From a checkpoint of a small transformer trained on Wikipedia.
Training: 159M tokens, 4859 steps.
Each number is 500 + 40 x the weight over its row's rms, rounded and kept within 0 to 999. Layers, rows and columns count from 0. Numbers have three digits each. The size before them is the row's rms in percent of the matrix's.

# layer 8 attention query, 64x64, rms 0.0604, rows 52-63, columns 32-63
068:523499527522486571521518501507532416522533467479495546567494495500479551482601459532541457437497
068:481467425524445555488526461559523508493538549497483510544573465471393527480474518546491531524574
071:529439558428489520459534500493589508464486551480605536503478492497464508489437494520500544506472
088:574506507537420452501499560505583516549498505492486570473515477507575495459455482588451485505490
061:582530535508399506478498520469533454485470521523465450489530525461487497513471421455504527558508
078:499519500521628503474521522422477516454469483503534428429542566502497461532586472477510522447510
075:509501547491471491395457520480524551436499484489458469554508541503504487512507517471508452596506
065:492561560505440526526511561566503479443559499481459535508581495478508489507425498493418530456500
068:456539521603510507533499493497561499465433463461462488502559512510504536562511539481488468488491
065:480500488444566547528475569500535514519439529536497533557488413468487505412467516523500473475469
070:503435537510539548549552527464454421521487577505558519434553506516540494526552484513495481502522
057:514459466537538529511495470506518475519439529508425507520504482477545519501565493551501543492545
# layer 8 attention key, 64x64, rms 0.0619, rows 52-63, columns 32-63
064:599500467488496554507510517474480463515519438472525522536482472572498518414559431516509495488557
065:487428493445456576471506460577521522505545499461521505451564519570418492495544493588483479571445
080:542477463476550547449478548492525414506461488548563524498515510501515456530517494470579497513490
080:510509502487588451553533535478550502538492494518464533507534414464500465453493511511556494455457
069:544468552508535522505515527419588543522532450548454521530467508460463486481553493479498489501537
070:526596472489493519470468434489498473483565536498504434489435538470505493618507488477483579486507
076:533488496511512476457448483459487526484477465501359540478472503449468508555582481450477504519575
064:528480511489441472512533572505482519581505465480505521500502468506515522447441576561470438527448
064:519459564485497467561516458534494541528538462430442496462453458504489546560517529518436541514538
074:492424468496487579460512502523434516515456566522538510494471480451514489444461507561489483513459
070:576503480573564433484529510497523419419561530465498586505498454509529455519478509474515503472542
056:496447571485538587517538502523463500485494546471534490509488488473494486554505514478531522544517
# layer 8 attention value, 64x64, rms 0.0616, rows 32-63, columns 32-63
062:568547445541470509496478510562487518508522456455517461448509462487488502444523530514491424541574
067:481426510478399445503501550457379511452457490500514529523478487502463472590445503510559491472524
068:473454517481516476461501480468527468576442473520461469497522489582550464551467492452528456543507
063:501450515512524437463583497429527447515471458520453515448470585492476595470529532570506507458500
062:444440549465528477461514466545476514473513591478558531513510470455572515515511498435483501561479
064:474465505569500453519430557481506515484516514517544512506466517504481476528548485507528501579529
058:506470439508524519572476457572502475428494483469454508490506480539541454519370525482502489526478
059:447423462508470481515464489411499439452479504496526428489486427515512485499470516523552544392534
061:456496419489494469485595558501501481496563489572474521476444504481471468423470442460505433492493
072:494489527463550526552540521500558476473440497508493495484495470502507569570540536473439469505553
062:558541471550519571451514532501496439507473510540437493371499479483517502510534453543510514533486
066:487484450532520520527488525518507441367462486547527490530523494533509533495542480503485579483517
062:462510614458513465488497491402523560499571546429480519489543501454460517562498510486556529462531
058:461505500617597531555517519505524509544446531533472479575544479522510524555527499538488470532489
063:518452527459562516503525504516596507437535487500554545452507474548475578494501487501530473587429
067:492528460538472512464485486478445476524540495461612596547534521463522466502503538507537413556512
067:464502462439512521558486449461539470563542476513489528514465486508502508533488545502573557537573
071:489504482536503478573542433535554500471480461496509540538519520485523446499499509478576501522568
069:479508558544549517519547557548551499425454502501512526511463488461506494520527430435466452484523
063:438519458489503470537463526409416489443521502490564455525517504515555565485526459480486509527567
056:478499447454480473527519567558478472491504504474494520472491504495485451573528446559469506527417
055:575498566560570529532541496549424549580495475450484513503539525494512561506529489460516529504549
061:466473539501482557479531487459558528504490438561513528527500502500550547481477447519419516456494
058:493514510582519584480452458480536472486569524538445582458466470521540452463517531485485523504432
065:455555526505532502459508506502456522505532524569538540551530506530504432501573462546491508480465
068:483493500445493516574518409525541452442495478489448519578473510460525426520482503554443446528496
070:553551506475456592519454550580518557464507499582513555473463491536541598528543448483512538516465
063:452532514512531543540516466518500511461524521504482462490459462528410486568525511491513507507505
067:457468466559401456486522478501513497466503505425512527496526499570502478442551433543460484493504
066:493497450492484545512496516474430488477462521528515504532486498491571507566506470549538483431503
056:517522464458477519538508499429470450527546501485558503448479516382473473476474500415462497474469
054:497449523477456505496506501528444416509508401506450529546521488426536538471465448494484513447488
# layer 8 attention output (transposed), 64x64, rms 0.0753, rows 32-63, columns 32-63
073:533515551393486481449503411478498548488542441485484582438478524535521514417514520511491512565524
064:533560484519524505558504569396515460463487506484520550505553475516549534485522477548533462436455
074:514548489570515531529544535526468483483538456492536491462562529539527444513578414484497496423447
071:501514549484531506533511486481518487566490517496496552489543469424553470457508452576450478543548
066:494541428471559469453447485484480477547510579488513531495473482481471509518430477556405518479617
058:526480511507481527450595533414497432530441558590505491483500521498463454540492516515477530532551
067:450528490464470568506438519499439474499475477520513458505544522536424495478495547451465538537557
058:449607435506499505483559551470472507495530454503468555450479544451499505504492542494503480490546
069:498467480458467501554562466545513509502472447520513547490528484509485543432422508566505485473488
066:460446488505429574465475491567484483518545556466498483484607502483511520517447555469509482537473
061:465483496528519508479550386502478518534463469506484466528475519466525430465456481554511504566452
066:501500457516514489477559491541554437462499530457522541505553477521467455393571507506503464462524
067:477471430494519528557434511466499480515493581535555517530448459435486522521545515444547499557501
059:484543421545427582482494471508485469524500564565539512584509419514438515534481588464462453512474
058:466499488494529602508438457473537439531586497497532484539434536543469490493504485556455556548521
060:525465481497492463457422517493445468480456488538559591508449530441485493461410531484487522494589
070:498529466517479480466437448492448414538511455540562525508504500499474531547449539455471450502547
071:495540551414537539467437418505516489440463467557469561483459464501492516433513444469470512467554
070:488507590529523461402514532530517539458493469485440448474466469485555515495530543521525459503474
064:520532534521454502423537567555529498452523497476537527481489529428459516561536548471466514432499
065:560513523480443527560490537453522498569532444476439494535522528514543492471498457577465469473427
055:490486502551539541498487508472449539506511519480528468495459353492525534484564513439478484495521
065:529481469519517406458551509521490453501502537523497492529557587504512521475448493607511504527429
062:486525471500505436534461438461507504472515477559545449522456484457562522538414547508403459579504
077:451539531536498484510520521441528496526508468475402515520465457469528476519480552498463437496473
067:399552529526500527473470448518449487425517544533475558502496538498504576509499463454477479541543
075:510426480589538506481517451552506484579495526502505461523580469462492562478440534502441502554441
066:519543561472514498570507518462501423525527488498546488531423491479497477545503494508460479526481
071:537542495450500439511575612505542562465478537438489480471526464522600489547506502516532515473490
067:492487532434588506476502559507523523501488486529574474500495490515545502464506511528526448444410
057:472430499500512502417478592474521512462502469547478535546485559542441458570498420445457509536490
072:507471442562504525559533517458478507448477532560498463451516601525514485461571445514551475452476
# layer 8 MLP up, 256x64, rms 0.0879, rows 0-51, columns 32-63
113:514548543511466386506503472448517508470505514455514464480464415534400532414464504490470455527527
080:479432496567517518494537504553453500492465589553498552456580461487488512497520452530471445524523
086:470478455490528559465522505513504477483498458530529439556434468481589532428535530492463535532424
105:506523517553440472470451459478536484504481498571478512588523490528566467421485469544498568501463
100:483463511440446421481471497415513442498437545452459505519525421478387507471506414482481485525511
103:525502562533472421507553455432535414525425477507493478507541494464514566482508457511453528541510
126:533509451489468472461530478563486528527423485470477517491437456436523476388443457498456455509454
089:591543512474542508485508411503493486471540595404462483460487427494514491508466537479472456509447
101:474472586534561454484534479524478489447492484496556546598483461541506548512527461511428507504528
117:522482441529546560505507410506522471513468470465421499470496488452528542474482423511455526518481
089:485527469490542520477576415514535466498491556517523454485491460438426575510547477552479574552476
095:503430486480482475480472507478457511516582530454529464477443501486507480419496472512487482465454
116:485496459448456557531442451501504493415489481438480518567461507443541451525510493526444516508536
108:502461474491510441507564491492539464458441512442497506574530501498504515476507535521419452525471
117:514477412458491448431559467454528490524483527470482471574506445519483468428573587495463507485516
102:517492456504540516476480508455520543488527484511630520614540483489542573498503503528514484480540
114:511461462530484554448481439499440530484439574426564463515468478505513576401491513531491537442451
106:486482476434574555415486466432512498428511530462543505465443527497554511502522484564537508511433
091:546494504504521472535474529494449522407502510447497447500477480511527517443419475490475456470450
092:499414469546545466476479473478448530483449498490459512474430468477482537458603492519475491558484
097:534449490521488556462505500516513468479516519527513558523497493528487560476555539516495506514523
111:525459482462448482506528443472438492458452465480540468517483487453545485500472554543408486492469
108:572518433581538519450511426531483455489444527517467423524526490468578502471481513551433459496448
104:535560518573489462471541458502562511458577528481527538543490487514515532489518470542459515539492
119:536417407440440455464552479454404443505463512450500501507505530465493534456499449484435541529509
091:555499559514500501495550564410418512439516552495534505547465492484552486528510496568474485565505
101:543509436515511505532516473549463517483479503496532409491582431611497533525523480527483548588496
107:568477466438476479520539503516446529530520531476510486546526446507492553478570570489497552563589
114:460473456493491550509521581493554521475492555478499522528464426463535543501437461516412507464534
096:485503515476450458458417439563530567530443515504491511518462506479512510529551512543527447480491
091:510550502508453554511477430531457529451530494533465482439481495470503524505563455571434568535500
106:527488476453433517486456495477488500426452533459526461538469441457580463510510438494474439520437
108:487443501531497558461523504393542497432564576512508532471516485506539565483450462518504502489431
091:473519499505489458537531494516490481500492484378486512550428549488465488418519473488485464418448
114:536458503491495457500544448465495438464498521486486466537427425463484385507477456451469478482472
092:477474517447488525523466518495471475513531469437505451518419478458442485453512456491502517505477
104:514434443500462560502510514464500472430551531449487517443482523523450492482473501584440505499536
095:531518482522519402460531450470467517433502454515455451548419490499526473433480484537512428493516
095:523492520518430482473470529578501444507487535453537531571512488464547543498485473519441466463535
115:500523479494464481479529435457533481451416468483499478486469496511533492407548477441478527528492
118:574557492552449439467563480476571524516539539469517468502453466498501464532514581535471512542431
082:526512540603452472542522487490458506552495520492516480522507538546553568434534486513518432541558
099:542504517525487537484506487437537474436447570455476504509514461416502555445487450508381569529534
114:586560543525436499493429506481459547462526544557546521526489479477521516483546510525507520565533
116:534481466515504539480524490430483530485515573479535583535536457567518555491449541529526532482490
081:505505468518560633517513504489547495463470553461447476498438548555480520512505523562503562520482
101:533498465447443493453552453475479442484492465467529478537447463488482496497482495564486501515506
122:541485451486480481474541530493567500487480566522469526547532481498487450474546530514477533543532
108:559481496510459414533538479545475497464490524500499459573462501474503395462510522459411527493490
105:554546496540513483513466544520529517477484555511517457568455452527523446479428516543459483480510
109:493453449489494557452498398462455495500444547457481564540506474506532451573545495516527454520488
089:487469423507513530477498460503464475479459514508478474509468386439437514497499521549504512446487
# layer 8 MLP down (transposed), 256x64, rms 0.0881, rows 0-51, columns 32-63
111:507485413531522547541523549434499460524540517390544514441528502509466492473523552521447486525496
093:487533507484486481429442496519499485494507409483546527508438512490523511586489533416480504507479
078:521502489458598466511526510448575443494466585494455500490465547520454524610482537515515474523527
101:504501539539457469495534510489481414478557469430523459428533537422557489550518454531494430533498
094:515580549555522511483585531501475518540468519446435533488476552551516519437500515463520551481576
110:550508499482444500521452445506550487497527505465480537420514537525508546559483527466515500509412
118:470583519480577462521531622521531509510520528527495503500493490496534466417535478452420487519516
086:598494496442415516505515559484515470521465392513538532502523549529461473529462529483491530544524
099:502471534400465508492497469451455560530457466529490440489533527462522552491512518540549544469453
098:491542479561551578539537525568527483556472529549519507498496537464521559458534501516523477542506
095:505545529478537481512487487508484432464463472487492427544405526473514472461555526419508478399533
083:442562515467566480454425523541464490476502440463499465484506538485490484500470511553462468422538
093:555423486523442521470506461505504531563482503593484519485514461483456508525513530530504522499453
109:544561526530516560513557476552535534534474551529466530514566587488503432532449514435560449508444
108:603549531519512529470492500532488485453503554526493436494497547499525497508544394499444493490512
099:507558531440511476489515533502505518460510550424460525493435527458479545548540494441506502438555
119:517510504524508529463478425498515524542444613549468489480542429479510437470500504459540527514491
091:416466466432416520494454503472490473488444523510473474552504507457420526523571485518469462435443
096:429464464532446507583547519471475500502461512540443500467561549478482536468523524560491514488499
106:530512541491522475457413510546458535499488431528464489495519500491419478508527474549500436475544
085:461476507488425544469486509528474485540495428469488452511480528569494504511532552494549519531533
098:454535525574463466522471492466445464452536516463522479456593496460467521475452516483500546566521
118:426519510515455474504491575528488538480461412516517566530500496560455490503468456477509451501523
109:480543465446512553537485412533476479510471484503437554480539506522516528462459425466564492499459
117:459535498495488507589544450453496451537512487523457527491481532424520517525483554502482487506542
100:493495428426515547507496432499452471535488551514515486495498588570496530542480541475530486511506
099:547489484540433494480517565505519480543532453452492572518471563480443477534487495485561480455453
092:511495407483441533501518451534484461570509453553516465478543510530513419487429504437484498472495
104:539471443510499502538531560596501409454575495425488525467442523532564473572502543562574508476505
080:492555451520496508526575511503541509555507567540532547452511477488508462480500447588506512548544
090:589544498484508496439553523518448423477504486559537550523531510500503510474513508525461538498564
109:457562453500475533515469462486472494519525527472509480470465476470531505535460427426546536517435
111:476519519522469483558519506542483529500483543547477557447509469560496531490457482483406467509496
090:588448508513472561496506487511555598531478493520501509535512514462456526501507522538515559530443
092:516488543521523527521503482511505538527555506523433505466510502516478491518552507575412491521458
096:504500411491465525507597440463461498484483532497472463446415495521486477514450484459517491497517
117:486491566525541470497531522459500484434435508548491427528470464484513538480524507493458501460521
077:570499475522403541503506465568504538527513466515522507460542511490399510507511520569477474480474
085:518507519490520518488439539487477464552499534516520537560539496494514439491502484460455453460543
122:461463556430528433496456461441478491475518557494485500533518537459488526460503455448567475508516
122:466458462501460510418484473516524493475577557465504545522526504530531568501541454514458440504587
091:508518482486541459469468498526475408489520509459464528496536486495429462608464432500484540495486
112:502484596447495546522439502466518494538433532518495435447508455465481529464529501429465490557529
101:511475560543514481446477441553565522432450556466500538470458554487508432482476551435502495433540
114:466583392481496444491551477457569476536479504535491530481555464541536507522505499496563577495462
083:578509506499554514523526444486468486516490493526452548512487476535478510534524541556446412496520
109:484467508481523437524481519497477427460476524503430527542533491429538611513528533518486484541505
131:514492571450589461533560561472542514533488556480467492591559506567454475519486500481505565487460
102:502519534471544522506434364474534496512452484514467537519520516463461556464511534457495516484490
114:493457499426475511490477441463539503497461485511466532462554508549472550460477444484466504499523
097:511477466573464585496459502423483523510514501492489467500508539535517499521558563550527484450488
091:499485470490499500497495474500488594490511538469474455505449391484437518401481463516559498463499